Part of a small language model's weights.
Size: 11 layers, width 640, MLP 1728 SwiGLU, 65M parameters.
Architecture: LayerNorm before each block, rotary positions, no biases in attention or MLP.
Training: a variant of Muon for these matrices, 478M tokens, 3648 steps.
Each number is 200 + 40 x the weight over its row's rms, rounded and kept within 0 to 999. Layers, rows and columns count from 0. The size before them is the row's rms in percent of the matrix's.

# layer 2 attention query, 640x640, rms 0.123, rows 474-495, columns 0-159
100,190,174,243,195,181,189,199,213,129,224,164,210,187,238,129,236,194,252,203,171,173,206,196,185,177,215,179,195,166,158,202,154,212,143,189,173,229,179,250,198,138,253,214,159,229,199,215,161,227,180,202,208,181,111,217,208,206,247,187,190,152,256,220,210,255,197,216,242,209,150,215,224,177,185,259,209,225,145,201,188,277,238,212,228,183,183,187,205,194,187,215,150,240,188,210,212,147,166,248,179,144,190,205,204,211,183,177,212,243,174,222,168,159,166,277,155,234,252,182,174,177,138,158,183,188,134,168,161,254,172,228,214,218,153,198,260,188,188,239,225,204,210,127,230,180,215,221,210,210,178,210,189,148,229,210,296,207,130,249,290
095,238,164,185,276,137,241,253,160,200,183,171,182,246,190,201,205,203,171,223,169,251,166,221,179,181,185,133,159,249,190,127,167,136,39,78,184,250,208,208,233,270,122,192,149,266,221,207,195,226,228,227,132,173,175,252,242,203,218,200,209,207,215,173,236,251,233,82,222,251,200,147,219,177,275,160,173,205,184,229,152,163,204,197,230,163,224,177,176,231,271,135,248,247,178,210,212,215,228,120,233,248,174,198,185,214,216,174,202,225,197,99,194,204,197,232,202,154,280,273,247,174,153,185,206,210,203,168,234,215,177,223,155,185,229,182,291,222,243,196,241,217,251,121,159,255,196,180,126,93,234,212,166,212,190,198,197,186,251,198,196
092,175,232,150,315,146,206,188,156,187,166,252,230,203,129,186,143,261,242,200,262,202,181,217,212,166,106,254,104,147,216,231,195,163,185,178,244,119,154,159,231,207,227,193,239,229,281,172,206,163,109,204,189,194,216,250,219,183,185,236,223,209,175,284,174,190,150,185,229,189,180,177,233,195,194,222,179,198,251,231,238,252,164,194,158,189,188,258,171,301,152,130,95,146,169,219,212,240,233,278,186,224,223,206,173,236,163,186,224,220,174,212,261,247,188,193,211,260,145,131,190,240,184,194,167,194,202,140,187,215,192,139,198,175,147,198,272,182,205,253,165,227,180,136,220,129,255,214,178,219,170,214,253,255,236,95,151,232,139,147,227
094,234,257,219,205,196,196,305,171,185,231,254,219,224,191,226,227,186,201,185,190,221,261,196,236,217,166,203,294,134,245,197,202,165,191,150,213,247,217,215,156,186,196,228,236,182,189,257,191,203,176,231,253,198,212,187,187,182,240,178,245,219,218,155,215,202,204,196,206,225,179,258,207,163,163,198,231,105,287,159,210,179,229,173,176,221,215,212,223,141,220,190,124,216,193,243,191,168,225,273,173,194,211,237,128,219,210,185,242,152,154,202,259,202,128,157,210,164,257,127,215,270,206,244,186,215,208,191,178,166,219,222,169,229,168,211,213,133,124,252,191,161,211,151,205,241,216,221,202,191,229,227,209,201,278,227,225,172,220,194,241
098,239,183,196,195,233,151,178,117,207,151,230,236,162,151,132,221,167,231,256,181,137,189,263,202,119,184,243,274,197,220,198,206,186,188,217,278,253,189,232,223,211,286,192,207,201,244,225,230,241,212,166,218,160,139,245,264,182,113,159,128,236,148,204,252,226,219,204,192,190,198,163,173,231,175,208,186,225,183,176,198,223,209,224,264,141,166,202,174,242,147,114,165,302,245,272,273,226,216,187,106,200,216,258,186,209,211,217,187,213,245,200,259,150,192,248,194,228,175,100,206,226,212,189,194,134,207,224,221,252,136,236,197,229,234,239,227,197,202,169,113,270,236,262,147,168,200,282,198,194,159,226,205,226,117,115,204,202,184,260,195
095,120,170,228,286,95,220,186,142,146,245,272,137,238,208,177,182,203,219,194,221,169,184,194,242,248,152,185,242,173,206,122,232,214,225,197,267,180,302,196,230,197,170,209,178,195,175,155,201,179,168,214,111,201,281,210,128,181,272,230,151,184,184,160,202,218,215,164,169,186,169,217,179,235,263,159,146,165,222,198,236,207,198,237,124,165,260,193,192,204,178,156,225,189,197,218,227,134,191,230,137,186,133,196,230,157,202,179,193,211,219,155,190,162,173,181,193,181,135,218,116,190,205,159,159,200,161,123,223,230,259,192,227,228,205,186,204,250,116,161,225,317,247,221,184,116,227,222,309,195,260,108,268,219,181,195,200,214,286,264,150
096,136,272,286,208,167,238,199,201,182,158,233,169,133,244,247,246,186,223,204,157,194,146,198,191,215,197,228,192,224,311,329,163,134,190,205,232,175,221,198,222,188,233,132,191,158,256,156,208,227,186,200,196,164,154,167,177,202,160,227,237,250,222,208,156,199,178,242,206,217,277,205,251,129,252,206,154,186,215,221,235,158,156,220,139,183,244,231,188,267,216,173,242,223,186,194,231,269,211,147,212,186,132,178,220,185,264,210,153,182,257,233,198,165,192,215,183,158,136,232,119,227,209,207,167,240,237,166,234,210,207,143,154,157,151,148,156,211,228,220,167,256,120,262,108,252,195,265,177,221,250,172,161,111,126,207,227,254,217,249,185
097,170,210,179,216,104,301,211,184,189,158,205,181,217,185,237,211,199,241,226,237,248,171,204,253,186,192,257,176,186,177,168,206,210,257,161,111,136,247,178,136,125,178,203,165,279,192,166,183,196,205,161,158,168,203,71,188,140,185,188,223,204,180,237,137,189,166,228,199,227,191,172,171,184,291,188,225,177,214,210,172,218,201,274,223,209,149,221,205,243,162,163,193,104,182,233,210,135,217,138,216,164,289,165,194,155,203,200,205,289,187,171,236,250,207,284,190,238,137,159,178,205,234,242,146,124,169,240,201,190,291,206,223,236,183,180,200,201,159,229,135,256,269,176,139,206,185,218,182,189,163,230,134,183,190,224,126,122,183,233,248
095,284,179,202,162,199,250,238,237,320,179,178,271,170,207,219,147,173,149,221,188,230,181,184,238,167,172,138,264,206,292,192,251,132,256,248,220,142,300,187,224,221,147,188,184,299,222,193,169,174,217,272,179,231,125,199,260,166,156,169,252,210,141,165,225,192,176,231,150,241,168,220,144,123,228,167,139,186,276,178,118,162,205,220,300,141,188,101,164,148,192,248,137,189,246,175,227,174,213,292,238,137,206,147,218,137,225,129,177,207,119,193,187,146,220,240,192,250,249,210,153,193,205,167,180,96,164,197,154,208,167,178,209,175,220,254,178,239,212,158,143,156,209,231,227,143,217,234,245,206,250,226,166,173,200,195,202,165,222,194,233
096,138,191,242,262,220,189,272,226,180,237,106,182,169,202,209,204,254,87,158,174,140,201,167,250,222,170,185,97,248,217,210,153,164,166,284,264,159,156,209,231,225,127,133,244,160,205,207,156,162,216,197,216,150,201,196,183,100,175,234,165,174,223,155,211,242,259,291,176,229,170,230,257,172,211,153,243,224,227,192,160,153,191,165,188,162,248,213,215,156,223,190,170,209,153,251,162,215,223,207,228,233,218,217,169,191,221,162,246,116,201,177,194,118,238,196,222,164,229,209,213,255,157,213,193,194,193,170,266,240,222,226,233,212,267,201,216,182,243,176,223,194,233,251,285,201,173,186,198,211,281,230,181,205,265,205,121,212,185,229,203
099,167,262,174,167,230,125,252,189,203,173,217,141,284,235,201,183,230,276,161,154,141,221,148,186,175,224,228,179,203,234,170,213,150,162,131,199,142,172,179,194,119,113,249,216,142,178,252,231,244,174,167,257,171,237,181,163,195,211,212,180,269,258,188,157,204,256,183,236,266,215,166,221,200,211,185,159,177,231,106,162,205,171,177,219,209,216,149,209,163,128,194,144,197,188,249,233,232,229,189,230,187,295,199,207,187,228,139,182,235,174,174,134,199,176,197,206,188,145,230,248,237,244,199,180,156,128,211,168,269,222,138,280,202,233,169,226,238,198,213,208,230,176,164,199,191,169,158,209,217,136,263,167,155,152,162,173,183,145,142,242
098,201,263,200,160,245,146,122,258,204,219,206,188,211,113,216,210,234,136,164,234,188,180,279,194,180,234,285,194,232,172,168,230,253,242,200,161,152,242,190,295,251,192,258,190,253,222,179,203,180,176,233,163,173,271,291,212,227,194,108,184,144,203,232,174,131,292,264,232,124,224,235,228,151,198,160,211,217,192,262,202,111,180,198,122,163,190,241,257,161,164,203,174,169,190,158,165,163,204,133,178,189,162,254,218,172,208,136,179,172,181,130,155,134,209,195,204,193,161,229,105,217,168,236,220,231,196,175,214,183,236,177,218,180,243,216,239,173,234,199,248,189,212,233,257,226,234,204,146,179,174,147,191,273,232,174,192,155,192,238,253
097,124,191,182,214,236,98,259,152,120,189,252,184,207,188,152,228,231,233,159,98,189,188,258,246,238,223,153,186,208,207,219,165,176,221,208,230,247,138,225,231,190,242,224,193,208,170,231,235,278,222,168,230,234,149,211,179,242,220,231,248,198,242,174,213,210,262,205,196,156,212,187,206,226,140,250,221,172,237,205,158,263,229,197,195,192,189,246,225,265,250,216,247,191,253,263,170,265,278,213,119,207,227,237,233,212,178,129,179,236,148,190,265,170,122,205,209,219,188,187,148,262,166,203,162,233,202,159,115,270,210,192,230,230,198,164,125,227,159,143,229,248,135,168,170,216,219,287,136,253,219,252,196,209,202,178,38,222,186,209,219
097,194,196,130,236,216,169,227,241,187,159,128,243,186,229,206,120,205,161,134,259,231,216,212,205,218,197,170,196,245,191,131,252,149,230,170,253,144,223,199,236,141,182,182,225,184,185,228,202,280,252,224,158,198,225,197,227,197,255,162,263,176,226,173,186,245,204,233,204,119,180,209,219,191,180,168,228,204,232,181,161,170,205,272,177,183,180,259,249,168,154,175,182,155,193,221,209,157,197,214,257,240,250,168,236,228,176,115,178,231,186,128,169,143,222,231,186,101,245,250,180,218,225,205,220,174,202,179,198,208,229,212,180,191,160,202,194,173,143,156,143,197,243,243,201,181,198,162,116,243,144,166,258,172,154,247,218,195,199,218,215
097,236,216,128,202,159,197,172,253,203,175,232,197,279,167,172,293,195,269,153,145,197,184,261,165,186,223,194,154,201,127,239,153,204,106,157,174,280,256,182,198,154,245,225,174,223,252,208,152,141,176,187,183,248,164,227,195,182,170,220,167,187,199,192,178,202,279,298,244,191,226,224,156,187,171,219,202,191,150,154,178,263,156,198,218,236,206,206,216,171,154,264,181,225,224,193,196,253,269,203,194,199,197,176,150,132,172,200,253,187,182,193,176,193,191,226,138,207,149,157,204,304,130,227,212,235,184,152,138,183,205,128,228,174,170,172,168,197,167,232,242,225,198,213,229,255,234,225,210,229,220,155,197,258,191,133,216,265,211,181,248
094,222,197,198,277,143,130,246,232,226,189,229,230,129,165,226,162,237,176,206,176,160,177,228,228,219,209,177,220,189,183,220,209,267,175,212,231,260,140,226,188,276,147,203,133,221,311,179,194,201,183,219,171,229,169,175,208,194,255,251,151,152,324,172,280,239,231,240,193,120,202,228,247,245,111,174,256,216,190,196,188,199,234,125,148,202,259,167,187,191,268,187,212,178,193,211,217,228,211,201,153,212,211,171,175,207,249,260,209,177,243,255,158,202,222,219,198,239,178,231,211,231,123,177,205,244,196,259,180,237,217,144,170,155,206,190,200,143,185,225,192,198,172,146,155,234,179,189,238,180,176,189,226,201,248,209,196,167,201,196,172
100,246,233,225,208,173,127,200,159,240,263,232,236,250,173,215,171,187,212,238,198,116,173,154,258,156,159,188,222,180,171,184,153,155,218,224,244,266,210,178,228,210,74,152,230,196,221,217,239,143,224,195,217,187,218,189,183,213,283,234,161,50,224,208,206,172,206,176,218,202,139,166,201,184,186,252,234,203,157,177,223,176,270,143,181,217,180,178,211,235,139,193,196,191,181,231,222,191,224,207,207,231,279,181,145,277,204,241,204,188,252,188,223,168,141,200,237,169,230,259,190,221,240,288,198,160,274,155,225,202,171,200,161,267,162,151,239,191,177,134,167,185,281,233,229,224,238,198,233,214,117,232,221,233,139,126,194,189,190,169,159
097,142,202,172,158,188,169,190,184,162,158,178,233,170,210,148,178,203,187,144,254,259,238,181,200,184,233,246,246,170,272,195,132,171,140,248,200,191,237,214,195,181,285,214,215,216,183,108,151,222,251,219,181,133,210,226,179,204,146,227,182,150,169,193,253,210,289,180,217,221,159,269,237,220,190,130,132,203,193,120,164,195,164,177,248,170,156,230,195,88,228,227,192,237,211,113,183,176,154,257,233,131,213,235,215,257,207,198,201,243,215,268,194,203,210,220,225,232,171,167,174,171,215,173,150,206,247,173,242,165,212,192,224,158,130,217,173,255,174,123,156,226,308,184,240,252,200,181,160,175,108,183,204,215,261,198,137,192,179,210,210
102,199,184,206,123,224,165,183,177,208,166,177,241,227,249,234,126,209,206,231,261,240,186,296,229,185,156,238,315,193,188,183,220,187,196,239,147,256,293,208,223,198,239,223,280,199,163,165,143,147,251,124,166,191,205,153,240,227,160,216,213,188,141,116,124,218,149,218,200,200,194,189,213,166,238,218,218,172,206,180,156,193,207,244,209,183,191,234,174,186,260,200,258,204,176,188,158,251,233,219,264,221,254,192,225,177,183,234,184,154,204,171,263,221,144,238,154,189,242,275,159,144,206,221,224,201,212,231,144,157,226,152,230,169,152,202,210,185,184,169,175,271,213,194,208,160,213,200,181,312,226,190,205,180,139,244,214,262,212,265,230
095,197,130,138,142,262,191,165,197,162,233,188,167,154,116,210,191,187,211,121,267,144,202,184,215,263,148,213,243,164,193,237,168,215,222,177,177,148,229,264,166,113,183,154,203,157,149,171,242,230,228,161,165,245,212,222,259,266,203,161,240,180,170,173,251,217,179,231,259,273,138,240,254,192,221,197,157,187,239,170,295,151,132,202,190,215,176,226,214,181,198,198,175,202,174,245,211,193,205,205,181,235,250,236,194,192,191,175,188,176,176,203,217,172,207,203,260,178,183,214,165,151,188,154,138,189,189,230,186,177,211,212,197,124,241,256,202,153,231,161,286,211,166,189,184,234,214,196,173,288,177,181,243,136,255,155,194,241,183,191,178
095,241,216,233,235,238,211,198,212,154,197,219,151,275,157,217,226,218,185,163,216,241,180,175,168,193,166,202,259,218,324,165,203,197,252,181,126,118,203,190,157,259,175,210,213,206,144,166,182,188,214,129,205,158,124,259,212,222,185,179,193,220,199,171,181,177,174,168,256,162,191,248,222,205,238,221,167,217,185,196,235,158,253,172,221,236,167,174,190,181,186,181,250,61,172,196,219,227,193,255,235,238,113,135,177,209,228,205,156,157,181,150,205,219,225,201,264,251,191,286,203,193,183,241,164,249,209,195,201,177,166,256,65,88,189,178,231,202,172,175,180,237,199,171,147,347,145,207,220,170,185,167,219,193,248,168,176,192,194,205,186
095,172,259,159,230,199,215,246,156,233,211,150,179,205,212,266,226,155,226,106,237,204,227,144,190,111,256,209,258,201,177,258,170,171,147,170,227,147,202,224,277,166,172,233,207,156,225,179,184,163,250,187,207,180,129,250,159,168,192,253,180,249,183,210,200,112,171,164,189,268,175,210,244,279,165,221,166,281,248,227,228,124,221,246,152,279,162,215,171,171,176,190,157,196,244,189,209,240,169,229,215,207,183,214,122,246,190,244,180,143,154,172,203,161,228,290,182,238,152,236,207,173,211,217,214,191,166,209,213,224,229,211,233,176,247,181,208,219,205,217,142,231,213,236,235,138,195,164,240,191,185,180,101,134,198,181,209,156,180,243,157
# layer 2 attention key, 640x640, rms 0.124, rows 474-495, columns 0-159
095,260,213,215,230,226,237,127,164,144,219,181,250,171,166,206,130,181,182,145,205,267,158,185,179,244,166,183,220,219,290,226,228,130,269,110,158,212,190,215,185,241,119,180,264,184,120,238,185,193,126,211,248,235,199,195,205,205,172,231,237,197,146,232,246,173,258,205,195,218,212,280,187,152,183,275,273,178,238,206,265,205,213,192,144,135,250,220,209,134,202,183,155,154,185,252,181,252,203,179,241,142,246,280,192,186,264,135,201,158,131,262,181,229,200,121,221,191,173,180,173,253,213,220,196,248,181,251,200,120,220,238,264,181,189,209,196,254,191,176,253,154,149,154,180,192,164,175,209,270,213,186,194,133,223,242,216,225,222,185,208
098,121,260,203,180,278,209,248,292,163,204,122,135,142,299,154,163,232,292,218,202,226,300,232,172,216,230,111,267,240,173,148,273,252,175,280,144,219,179,156,188,197,227,129,184,251,218,184,195,119,190,220,252,161,225,194,251,184,130,201,191,156,177,209,144,134,133,216,284,180,179,234,163,184,127,114,224,146,249,212,275,194,214,287,216,286,239,196,217,183,122,159,174,248,206,194,162,193,215,213,168,211,188,153,174,235,225,213,167,232,232,210,223,207,205,199,164,215,193,145,145,108,177,263,214,257,208,196,167,214,142,205,180,219,242,203,188,187,185,147,137,259,256,183,263,141,221,198,200,163,178,179,254,291,211,214,218,209,238,136,220
099,274,138,205,226,197,216,214,231,161,216,232,134,227,246,216,180,185,142,194,236,191,224,264,218,210,224,160,187,291,214,166,132,225,205,254,222,200,186,233,205,179,198,143,180,122,202,178,232,172,217,184,197,211,232,211,159,213,177,171,264,247,212,186,186,150,205,140,219,248,187,167,146,247,214,158,211,250,234,179,157,140,186,202,236,218,251,197,238,172,209,251,194,240,225,201,136,171,177,179,209,228,253,228,180,252,219,216,218,162,169,137,178,198,188,212,166,210,196,248,165,192,214,203,224,178,269,230,279,272,189,257,197,155,315,240,157,192,160,287,146,219,218,225,207,168,150,131,186,253,184,207,177,158,150,188,235,175,199,237,296
092,222,278,220,186,211,201,181,193,189,235,145,227,246,221,204,186,148,223,195,233,183,126,162,199,278,175,244,119,219,168,234,162,226,162,262,298,188,177,126,164,188,209,199,262,165,249,213,197,199,183,156,200,225,230,197,198,181,260,179,165,184,199,163,245,187,168,98,227,157,113,221,172,227,205,250,94,189,192,219,239,248,196,188,200,167,183,253,239,242,220,301,258,150,213,262,111,191,189,129,234,183,244,255,188,187,173,190,257,206,198,210,280,210,267,221,156,206,163,266,193,172,223,220,221,196,282,140,175,171,164,169,154,249,222,184,230,174,232,207,233,150,198,130,246,172,230,128,205,142,228,170,202,139,200,231,201,179,122,218,266
100,205,254,197,208,134,220,141,241,207,238,165,128,263,266,235,242,150,159,208,184,162,165,185,237,195,219,106,220,241,227,198,316,266,220,203,178,174,272,252,197,159,252,253,224,205,210,226,226,161,183,225,175,166,257,256,228,146,237,233,223,263,227,202,147,200,219,196,128,162,217,228,287,176,147,202,169,226,164,303,152,158,210,165,219,182,218,203,227,189,197,190,246,179,175,213,159,146,278,161,196,49,165,177,233,157,201,171,192,198,227,205,182,206,159,158,205,209,156,290,286,165,133,182,270,231,224,212,248,163,235,245,232,174,184,214,183,208,172,258,271,256,162,144,175,181,157,199,252,180,191,239,176,201,209,210,234,237,225,282,169
096,280,221,139,232,221,159,206,255,197,223,190,232,140,246,260,246,209,233,232,264,215,183,253,143,206,173,204,182,251,183,221,259,180,222,224,149,229,201,189,225,180,164,185,256,174,170,172,193,177,228,205,218,211,126,225,220,245,177,226,222,191,205,154,264,218,204,175,198,207,179,193,234,273,198,244,240,183,204,237,199,237,275,211,214,183,161,197,215,167,218,167,188,176,146,273,216,208,205,206,276,233,178,146,206,195,193,197,201,242,162,269,251,181,297,230,132,255,162,187,275,219,129,256,208,214,172,216,145,269,210,171,218,180,160,198,212,235,192,247,129,218,208,189,220,223,198,154,201,209,126,200,202,169,131,165,196,208,233,218,200
098,96,159,244,234,156,191,184,246,182,184,211,168,197,225,224,168,218,172,236,167,243,294,235,231,161,200,189,185,207,204,234,180,256,205,243,187,325,184,180,186,178,273,303,198,135,147,192,155,156,178,275,186,166,224,206,251,137,239,224,186,185,142,215,162,185,210,269,204,202,182,227,183,172,210,143,139,163,191,198,128,184,240,242,215,194,216,188,205,220,234,177,176,137,243,259,185,169,205,210,224,168,146,202,220,216,134,169,230,193,199,230,178,191,211,123,206,246,183,222,239,229,158,232,214,207,223,222,249,221,207,216,254,158,191,157,234,241,206,191,164,233,174,218,188,215,175,211,124,221,278,197,153,288,166,242,164,191,187,244,206
095,188,255,214,182,270,150,159,207,211,268,142,171,163,253,205,224,201,190,86,166,196,316,153,206,188,177,181,186,189,268,196,176,198,180,186,116,164,185,187,207,208,172,281,254,152,228,153,166,245,180,259,169,159,146,149,206,242,251,232,153,173,213,235,219,236,224,181,145,184,208,280,194,211,239,122,147,201,204,242,155,210,220,180,231,110,167,253,147,164,185,200,210,253,179,250,242,191,208,165,221,250,148,244,203,238,197,162,195,139,165,211,238,165,281,217,127,249,278,178,193,232,203,249,212,267,227,209,232,245,213,204,216,206,178,144,217,270,261,220,187,231,163,229,211,169,210,191,254,188,280,218,190,201,174,209,233,243,172,196,265
098,169,202,190,237,251,205,212,207,150,150,179,146,248,225,231,223,240,248,234,284,194,236,169,127,206,165,211,130,97,241,276,192,257,192,144,175,189,191,254,156,150,187,179,195,248,235,153,124,140,202,217,259,266,170,210,197,260,224,193,180,181,174,219,183,210,235,242,225,140,187,181,256,276,209,262,219,253,235,255,199,188,235,194,165,183,176,152,149,235,261,125,176,213,231,237,234,257,145,183,170,255,171,150,188,229,264,242,182,208,204,181,129,208,173,158,251,138,189,185,150,199,217,214,215,217,291,184,204,209,195,172,138,230,102,158,167,168,223,159,192,278,209,213,205,218,140,159,235,191,181,185,203,219,221,249,184,227,265,193,190
099,201,178,207,144,158,202,157,166,170,245,241,191,228,286,209,224,231,194,223,228,209,202,247,142,214,281,244,209,139,222,206,199,211,211,168,191,231,240,230,216,266,190,173,127,251,286,222,237,213,146,174,250,216,256,146,209,164,232,168,205,254,168,174,159,199,228,203,260,170,261,235,207,125,165,226,230,206,212,108,173,150,277,220,222,170,201,188,196,291,91,209,186,293,242,218,194,149,183,147,177,154,169,258,150,190,160,222,201,141,200,208,243,196,180,240,207,127,161,272,205,189,235,225,263,265,185,240,221,220,178,180,282,165,163,178,227,241,187,268,226,216,130,185,205,195,243,229,241,216,173,165,144,152,215,121,225,168,187,122,238
098,165,229,178,169,192,227,137,214,210,168,152,228,134,202,185,209,218,143,201,213,262,200,252,192,264,201,151,202,185,188,247,214,167,176,203,120,212,192,193,263,147,196,179,171,232,212,218,154,264,197,247,114,142,215,232,131,220,157,187,236,174,168,215,229,273,194,204,203,130,129,122,183,197,213,202,261,205,227,216,203,169,266,167,196,241,224,216,203,229,157,202,228,239,94,189,294,164,235,160,190,265,201,185,231,261,185,198,168,244,206,206,177,207,242,166,168,222,181,257,148,233,169,184,166,227,183,130,185,136,184,155,220,177,195,180,199,188,181,187,204,237,228,244,235,159,218,221,215,241,272,192,162,223,211,225,257,226,189,251,136
093,195,266,232,228,213,271,280,175,247,164,271,166,143,208,148,177,158,161,191,182,102,178,229,141,228,228,118,122,262,201,192,229,230,148,182,218,210,136,191,207,237,179,203,203,122,191,217,231,238,206,231,227,264,153,156,114,167,262,156,223,191,223,128,124,269,221,183,201,330,151,211,200,203,175,218,204,254,249,189,205,241,240,220,261,178,208,198,126,271,202,291,236,217,255,175,238,99,211,197,203,197,244,217,146,166,150,221,294,158,160,225,218,235,158,248,244,191,276,267,215,236,158,208,157,283,221,196,176,167,216,192,225,183,128,209,154,134,265,169,107,180,226,215,241,301,249,197,249,235,225,178,108,144,165,171,190,223,143,227,151
100,205,169,293,187,227,255,203,234,216,175,124,260,231,180,199,282,165,207,219,190,229,176,183,160,187,176,138,270,203,180,170,178,251,210,201,280,201,188,178,233,196,241,187,133,152,164,206,231,186,263,198,192,236,145,258,171,207,172,214,182,184,218,91,220,204,213,164,176,229,135,155,217,127,177,183,159,208,180,205,243,185,186,179,108,239,206,243,158,180,177,213,223,145,222,210,113,119,203,250,204,273,160,240,185,183,280,207,208,203,128,170,179,165,167,240,200,159,209,229,221,191,184,227,215,256,290,160,250,198,189,217,122,260,263,235,209,208,189,207,245,98,121,226,200,161,130,169,243,208,218,227,243,163,206,144,258,170,212,212,215
100,225,109,193,151,225,202,167,254,267,211,248,199,178,222,181,262,175,212,194,216,205,190,153,233,242,226,202,180,208,194,252,239,226,205,191,245,132,225,198,253,260,209,242,169,225,203,146,109,232,146,190,225,192,123,226,174,201,158,272,253,271,221,260,125,184,249,192,142,206,247,254,197,238,221,227,256,180,157,152,180,154,186,170,241,151,239,237,185,230,192,214,220,187,207,319,260,251,190,153,166,160,248,178,207,180,170,158,210,219,299,250,173,209,183,165,211,329,154,169,211,218,250,238,218,203,232,215,221,227,174,171,203,259,161,170,232,214,207,266,230,203,177,121,219,195,238,242,195,173,237,191,162,238,154,214,162,208,161,247,177
104,176,171,150,123,108,163,186,227,224,237,243,235,200,175,142,118,235,198,270,224,176,153,236,208,177,171,224,144,214,237,214,277,251,209,271,249,198,202,162,244,193,194,208,222,140,151,185,215,191,218,236,102,287,296,183,208,176,249,247,221,267,206,266,185,151,209,148,218,196,220,187,175,170,199,115,107,223,197,225,149,213,270,185,227,194,226,208,253,229,213,202,233,215,165,229,288,131,229,179,168,214,193,195,171,161,287,220,175,157,171,282,241,223,167,196,245,165,228,220,223,176,182,210,196,203,145,163,271,242,260,220,213,171,162,317,170,201,189,284,255,146,157,163,210,151,239,211,181,143,137,258,181,211,275,277,158,221,236,223,195
089,199,278,183,156,170,194,173,161,174,214,243,261,182,204,138,231,168,202,187,183,197,303,220,225,176,141,277,336,224,150,191,201,174,242,188,206,207,192,157,159,230,184,219,182,173,155,223,194,170,175,222,215,214,266,184,195,166,218,172,179,208,224,203,145,186,227,235,173,179,285,174,141,179,220,207,122,240,191,174,194,190,110,160,166,191,231,190,249,249,219,215,158,178,182,254,318,201,172,213,114,213,195,128,190,112,208,100,277,222,254,167,227,176,201,188,213,252,180,219,183,147,199,181,203,164,195,249,239,163,216,237,185,262,201,200,206,174,194,183,142,172,226,237,206,214,224,160,194,166,208,215,184,233,226,283,154,123,216,187,192
103,201,226,212,140,171,274,180,219,214,224,216,163,149,250,241,260,244,162,109,232,215,200,218,164,206,190,211,171,171,211,231,164,231,194,90,204,200,243,223,229,156,232,246,241,182,224,141,145,212,209,237,134,187,153,186,226,234,206,213,172,245,149,207,180,129,199,238,204,148,196,236,171,231,174,146,81,214,167,222,242,157,225,296,183,126,271,239,125,221,207,281,218,181,206,199,215,262,196,216,179,219,188,165,249,281,211,123,226,254,225,226,187,175,180,211,245,250,189,161,196,197,190,144,205,233,193,192,162,183,232,182,156,169,239,233,182,193,165,181,203,195,208,241,212,152,241,187,176,257,116,180,233,308,202,257,151,195,182,197,161
092,215,259,229,197,217,213,229,190,240,243,242,225,137,216,206,205,223,200,211,229,216,205,191,236,161,203,86,153,231,153,190,201,259,246,141,136,195,221,193,160,186,163,181,165,143,257,212,209,234,212,182,147,170,167,216,216,181,338,261,172,203,227,248,177,148,191,198,224,189,202,211,245,159,184,248,238,140,159,196,226,164,190,220,114,244,204,200,267,213,200,185,188,196,210,175,173,211,154,189,143,160,219,170,256,98,241,236,192,196,177,195,159,209,170,190,242,223,211,248,188,194,200,196,176,216,138,233,195,262,219,182,165,145,215,183,215,219,243,225,184,227,237,179,230,230,182,174,229,186,243,232,176,314,204,246,164,199,231,135,175
098,226,189,176,188,206,204,246,151,174,140,153,215,237,197,159,181,148,220,190,173,171,173,184,212,195,167,227,197,225,254,228,129,204,139,152,224,203,247,171,156,200,186,208,147,234,235,174,225,198,148,190,268,204,229,254,126,182,207,201,167,216,261,194,162,172,217,172,243,241,230,165,163,207,254,209,224,203,197,285,250,110,211,202,255,174,250,159,173,179,233,215,206,150,215,281,249,219,155,235,153,143,222,181,266,226,218,131,215,164,244,220,202,126,265,174,158,220,139,198,190,261,194,257,151,183,138,214,183,180,249,145,179,276,230,220,208,229,200,200,199,190,190,154,216,239,192,278,149,187,301,225,168,247,225,142,235,163,119,204,143
098,178,207,219,182,224,154,197,244,180,132,166,212,229,201,264,185,228,251,214,186,243,222,156,213,211,197,243,215,193,172,119,218,150,147,162,275,220,184,152,216,206,167,210,263,161,217,138,137,194,206,258,178,98,197,202,228,128,185,202,198,229,242,266,212,171,232,213,180,189,211,166,203,275,122,242,238,179,176,192,136,239,183,151,203,184,158,292,142,171,149,141,243,228,238,166,230,176,206,222,190,197,98,249,177,229,209,256,186,189,167,265,221,198,220,196,94,224,178,115,214,186,225,159,211,143,137,134,203,263,247,198,179,173,147,146,247,150,203,154,287,235,211,204,240,186,194,155,188,166,224,225,231,168,203,244,293,153,191,213,179
097,231,240,214,208,156,196,227,171,185,243,135,111,138,275,164,184,219,218,230,169,201,174,274,270,270,217,181,186,261,152,188,209,181,228,181,240,200,277,226,305,255,147,191,190,201,184,274,251,173,251,142,196,149,236,257,220,195,192,158,172,234,238,203,183,275,218,116,293,228,211,118,162,206,177,278,261,258,195,143,172,209,226,243,241,320,241,176,229,212,213,210,139,230,234,220,188,148,266,186,162,193,217,253,186,140,221,262,166,185,169,179,262,212,197,195,163,117,225,179,135,223,212,143,180,182,253,204,194,230,130,125,267,230,205,231,208,185,239,197,156,90,167,193,209,221,216,216,206,197,225,180,183,224,254,111,211,238,312,156,221
093,212,173,188,263,242,177,217,255,198,202,338,181,182,194,181,222,207,247,224,202,257,217,150,235,168,188,158,197,278,254,218,249,208,182,224,186,251,233,214,194,269,277,196,205,203,170,153,219,175,200,236,190,169,257,252,211,196,232,102,146,224,210,161,204,199,228,186,98,197,255,225,163,186,193,139,229,181,183,172,227,223,210,220,155,188,234,244,166,237,218,180,259,200,207,234,203,237,179,172,182,195,122,208,232,216,237,193,232,193,212,139,229,262,161,266,164,215,236,168,179,180,181,280,209,224,218,176,168,221,169,217,235,196,204,201,249,108,182,145,313,161,191,218,211,289,277,222,166,221,286,168,213,142,197,194,100,200,196,139,265